Weights of a small GPT-style language model, trained from scratch on English Wikipedia.
Size: MLP 320 SwiGLU, 3.48M parameters.
Architecture: RMSNorm before each block, rotary positions, untied embeddings.
Training: a variant of SOAP for these matrices, 87M tokens, 2659 steps.
Each number is 500 + 25 x the weight over its row's rms, rounded and kept within 0 to 999. Layers, rows and columns count from 0. Numbers have three digits each. The size before them is the row's rms in percent of the matrix's.

# layer 2 MLP down, 128x320, rms 0.204, rows 0-127, columns 280-319
100:458478523492506523472481538499551495505519518452493499490479465514499498440529498514548494514535491529520488533523547469
101:517496480524523512486523486501505494467512472537536500488497560550481515491511496559483509503530477496461539478493503489
100:506486488492459520460533489537505465540502495565457490530497508516536491494469458486480515533474508501544499515534511529
098:481468503499518460481516519531484552489476533452504499506571499518520510471473525533500524472479501519515457536511499448
100:511485519467483478477486497527459510490520519502520505529520467496539456513480502435501530552468490492488528494509484452
098:552461516518499481522518454495522522491520464511493499474518532565502498492496470495469437515453494491499503467509491512
097:509447531546514479502486476520490512477491500473524497497520505500493528468497485500499499489477519521537465510533505515
100:532540499458496525496511491480488521557517516513461521477474519526542518466468504523523493520531530480567434565514478522
100:515525491501494507509509542457488508490510517530517479457527503444507498489505484503452508511496509497536495502508539501
097:507479476504496498520498519483510479477533475485483464568502487505540528491473458572518540525512512511506486500473491496
106:502517472489483509494505523482504495508440504479519515503549515505476506496484524485512520467488500519519503504468513502
100:496499490514472504525482497478506482487523501484542495503467464470509492507491503485457488504470480506514497460448482493
102:510488497546536504543518513466561469519504527490467520516498548491455500565530507461468499492475493508462500515509508506
099:547496517461494519526484464478485536506455492517480519455509527509527512486497495455487530492455516494544494498488534480
109:472493486509453527481493512501473487473441536506518479557490478521569530477520516529478473490487438476495533501509492507
100:500502504499503515516491488476506461521473494522521493504533430512490503506547534519499493510517540477530465522460469454
094:463506476498539465485518524497478502496509477511493497471533469488493460495507494501438506475490519534474514524458488475
099:489475487462489462489523520511490518521555488521514550514518539514503467486480485512504470474490501523520510520496478487
102:523495513475456479521492522488492482482492495536489484535515505505513519458513484492481515456540487498476506501563507468
098:509528503488493535498492491530502517551492527504501534540474498495455494517521481476508533505516517525474505479530450534
091:481495513524481496508495500517567474474519527513503505512471502481475500492508493498541499497443518519504511469501507472
106:514475497492473542465500537512502486522517469488518497485463432500533515490524526507513486554493495497464521491517500481
093:453492490499510464495492522525503490502500517507460511518521502513500464508574495504472489429515519503458480508473480470
096:480503501480555513504464477458500481503514458503494511508517525504442497526517476472511488548500471430531447501498496494
098:549500513501485523534532556517529546485493505459480512519519525474511522503501534511533485524506498535545526520506494510
100:520497520485504511485521483507444496536506480489513480513491461492495519504502544488488496471490567521501450501524510509
095:501502509459517563451492480529503486524524532489522476512500519490490532550551493485462527448506488463494541448496525508
090:481468505479522479454496517480531501495481508517478500461508504495495528500493501434475478490502474553532540525503515523
104:523486519472493523492492508440528500510508491493504484499502507478486519521501497461501480501518505528484525515536471469
107:459522533504501515508443478482470480520488497531509458418485506464500516536469510551506534522500533550512510511471495517
099:474439482519485525506500482504493531529476502477526518491527482466494495527457511497487501520502436497506515512503499507
095:505548498504506517494530515473482489527485538462461526521476509476474508533499453522492523557494488489468488503472498490
090:497523482497539486528495472469483496512514532472479489474493513480460506487547478511482491515497509522525530499505531527
101:495506530524494501513517493517532498528484511549492540522526533498521520480473547500542488515498522534476500472480438467
130:474470488460501505493502512494479477480493510512450518483505489480514474488519505484480535503465495545499499529512542547
100:466510531510447485508501487473476509500468500495483521510498481503545518497493505491449507489511539503484498498493479507
102:502502506505485467512531507511523559475440505535465448470474493515530473477554502535537496517544553454504517485439469488
095:539497484515508519508487445489513483492567552549494513491499483483548497495495487473505480497492537498530510518477513469
109:502545497465544518507512544529497479460518498518487464495478500506554477499503480519505492495498493543521460431465486499
102:535537522511487483506523466498506499530523503477541446499507487488488504477491513511509530502459481464526489538487452485
097:480491482509514464512498560518497500482508528503518516469499485512486518556498526500472525556513493542455515486437524498
107:492533541489508529485560538493543466452481492495506496509522522499498528495492541488472472474517514493520500536468518490
109:509505503532459480525472471474460531498474540478475532482486472554504503501527520470479484564557545477495476506502501543
100:523489546497477501520444497506502501515471494465512499505521479513514500465445520479510486506530488515487537463509513516
095:475529505520516490495500478490503531489488502505533495492511513494473477556463506512524491491488502500523523500480488473
101:500498469494447493534537480517514519504470485501491442500503539515469490494498528510500506514482471472496486522492485516
102:439466499544547583535496545537464466563504497480500519508539490452495467458504496490482551509559527519532524509442459514
095:480493457515546533507493520543491476503444522495532488503481511531550496484526499487498497490518544493458502489499538507
102:456429516498519480541507495451517503467542543481494507526501512500514497456500496495495507448471525506490523493445475491
100:545507475549479478493421515451508513518515468557470522504486473491495492480516522504508522500522493521503478532444411513
100:500516537465447466477495488462487486453512544485499529536537482504459502522484484536485485494487500498503477491502502499
101:539472465513469466479508521519473486486491504489521511494516442511490481513483517481481487541493515512508542485524504465
095:514501512484530512517496491503527492508509510556485487517511492522474462499500507517526464433529492449500516509505515510
097:515504502530509492473496511519505489464486520468490464464494510450523520488524480495525555505507531518507489488496524505
100:508509469533509465515479515497502476506507504547466481462485506487491545487473448489449514459529522495481531475500485540
098:521472500515490532480507527525485476531472506535512527467473506477503498527503473485489472522474480523470444546495522469
095:496507476474479490514574522521485476485498528490529543486503507508474491499516500481474472512486505485492487442499489510
095:515464487485467516504505526520506513471464551498459510547500520489537563510512520525524462501467481470490518472466476531
107:515488525489480448481525496474521509557507496474461488501490537503478516479516502500482543492551543492524458498511501499
092:525500544476535491503516495491483515476528576503532480484456509512489479518487488493499507488512544493460514432494517506
102:540465503527510521524502503483478493495467502513491542490504521540513477506505533453453453491479481526527464486486507481
094:498464476571508549533515467538518509523527497477478495481527532492479537486444488487505485509504510541497507433490465529
111:522484491442533493485486522519463509516507493503497536494447493481490474509509480512485533488565518507439493509514472453
099:508486553539494539522515548484499477481549505465509496460482506500503507499513508507512513503506501520498505509506535511
102:526513509487512544492550532516522534507492548497506527499543509501485495472490516464451499495567447420506504525496509472
096:551480462507494506489517516489524495512539496518499521498500548483468490529534522455538480542530489474484524537487461470
096:488503484508571510502446521543491508480517490468488501543504467477518484507482483507533508492464484471503457503489481457
093:441480471495534496507546448504507483484507492463499497493516531531538494476524479551510466504478528512487498497473529438
093:496498515478485559540451503513513452481486476509524490488449458491483487473493464542458524516493522502510474511483481479
097:460537472478511494519496494512483480468506539501501472498487478485510512518503491482484517553507502495553451498514549475
093:607495530499468510523488501486511490517502503521491499456502492520486514489486469539516489505511463466470476493477498484
095:521512477485500477491509476525507476495547494506443480492479462462494507482465488523477505498494510493490516458518489492
103:478484520527472515508466517502484532523485510462472478443491489506489500517510446518494502517501475565472506466454487469
107:505439499528519490501501530461544462516537463480513480496504524474510450495503489534490514558476495496459474512509478503
095:518531493514484463484536496477488479519527479475535482469529503519470463522524460562465513541478521473532479486545473533
097:472531526534489520515511489475507491508532496510527456516488515514509575481481471530483510496522515513504509513471477501
109:437475503469504507504495566523501503478536485537531482505529504510488517523543504523476500491468493489483520438461509532
095:502452534457507469484470507443514494461500484469493497511496508461526462528564484476486530454474453469508523488507530507
101:533496529520550475468523447509519508511481493498506461493514498501484469485493502548544482511528505474516510513502468525
101:521520528457502466501485522511536507481501481510467536506527511485533500452485505481491544510514539512496481484470477463
105:534487524483524507518487523500469457524469513482510471479511491510554491515533479478506542520499467489473499475486513484
108:535525469521497426519513496502440523489533500524484522530488489515530512440454550543535471534519497445502474487545487464
099:500499462495504494494474498510519540474512487492532509504517508473494493486469470527524460560502497483534508531507474479
102:498498525461528506537503534505489517533467448468459496513506466512493513497517480502483450542478526500515531490494509501
094:486494506558532499483474530495541474509479482474511511531502520506495528524510459488498494493473516495497492488533527490
096:515531498460540450481503506456491516511507544504438515475497491476487486514517491507481483479425504508496513481484523520
103:498506517494489497491524494504509500499492499492495503516486511493485504457496497480507530474499506509493466520440541484
098:497520482529516528481513509468455475537488524467468427465487540507458484483512517482496541541542535462538490468485495501
099:501510533482475503533564510489530511489485484481500529525512527498496506533522522506536472480466527501491488489500494474
102:482490482475487516503548526555538516510493480509499469476502490488523493501479517490536504539511513480514484530532527504
100:514511506520533493486518498463478455517486456522514478491555487532477492526482479465500509485522507502458499502472474525
101:512542487497500489498488505498487476475492498483525483470481495526459487528541491507455559474467525505482517531464452461
100:465494483472577501544473542511495477486467476478505506499497446479465512551495485479501473490536486475537533471520495484
099:516476512473554510492472491519486463530476512531524562487486462515530519555523502474454484485523516482525442512516499450
100:502438468479466506416468538477451470518467473520541436485478475483497457515495468498538527518455509492492541490502550513
102:490477503470514471487515498475505510522509509477493562511495466539518477509497514522508467471506526476466511534485468521
089:461521545500483477475521510525496499473536487512539515537477458531530506489490513497502530510511497434511488525539477521
134:528518515451499487523503510524480491542445474527508495475514454503490484477560465488469526503449499502486511498523498479
101:514520459536435502487489525484484463478500450511548511492510468557488497480486508476486497497476481519521509530534523492
097:512491477509540494507529513471467504490495533526499518480474498466525490483494485522499545529522482525447467552495490496
094:542481518525508469494513547501541467493487502484509508504515481471488550514528502520516471496533487534495478487497544478
089:510543494535500462509552496479502479483508551498522478456508511477482469518455488481514465476518493471503513492469501518
101:460531494503524482521458511505502518491507462497515503504474458502492496510522481524497501549558445492459527476486488522
092:469487502532514490512442473498496521486514531506500464461485513500450473457500529469500464491474498466523480478495524531
105:552511505489527459493545519519496525455482535479516511496556515521518474512521502503487505511491518499502515458526507498
097:465497520519519505533510510481523464546471498510521446474492504498481481523505486495533492488488461486510521513486506529
102:495530486527539529495477495518516554519517518521530480524506493509553490499533483492470502532469528527490498496529530483
093:490493514509492495487498542459487468538512521477505508504477520483482496528500512483493532468502491468449518526505491513
097:523468478555521486547509446490493505501518494523531495494489438429502493470493506516484477447488481492505539503517508510
099:506482450513435496523451518486521512526556540439493529519475491467522517497478471518497514495505517523603495486494519511
090:497543475524525478465515494540460493534460495487517467473537481480466477466478486435502476499518517493496533509502519501
103:497554489473473485479504508507509489499492481481458471476506568462486474532511508510545523490508470510483472441500526493
110:513509500499502493516474492498471536540483503498517486518472500499486508498488507503499494455491486518473481496505446495
098:471491508518477503498503525488454461567507510514479479501519503514526473469488503512459536572478499486493490463519494469
099:529506452530522522520498457489509537502467513542518456494506498522445502506516501481455482505499522503495531496461557461
120:491516522495508501543453498521542495503530510496517541495495474510505518472504566521507512519456472495542450489492586490
096:529538476484509512506474506509470520521532489468494457517508491487530503500516520472466535485570531512477463471543503500
094:446515483516530496500465463529495469509530563474514486502530527508486484549493486520520480455529460480478507496442496539
096:536493476510493480505462473528509517530520521542484534510536504482509504532479475497477509495511477455441508503532485514
103:497538524487511465483505456499499556518516493530532479493501497525475533495477512485500511523490437515482494491475508484
108:501517507513502497517474468457512509493480498480470498495504486526491544496496513507498526496503462503476506525507493452
098:509520515480498512529474462490512545500503474480498519548496498514514485461504497495526487518502536485512517492465496504
092:488498529477478505525506521518458483492438502521494506496541503477499517474510473524475506484499500515503479470489477514
100:519518498519483535482458510476480502498536523497499450515465530493516500492514507485522515505564532486494473552471551482
101:491527491491491491462498508530508515525525478527514527475529488489465498520520489474497519527495462521511485479533486506
101:545461498469488501486495467502540531495509520511465493541562516471496498470477514492531508477517532535536506498481466488
099:497524529542528528521509523504556443520520536499493515487548513511535486465476506512477513470459459541488514476573501511
100:474511504499498517522500550515543515503512500464519518505495503513511485536570537481499521475464499502472511493510511482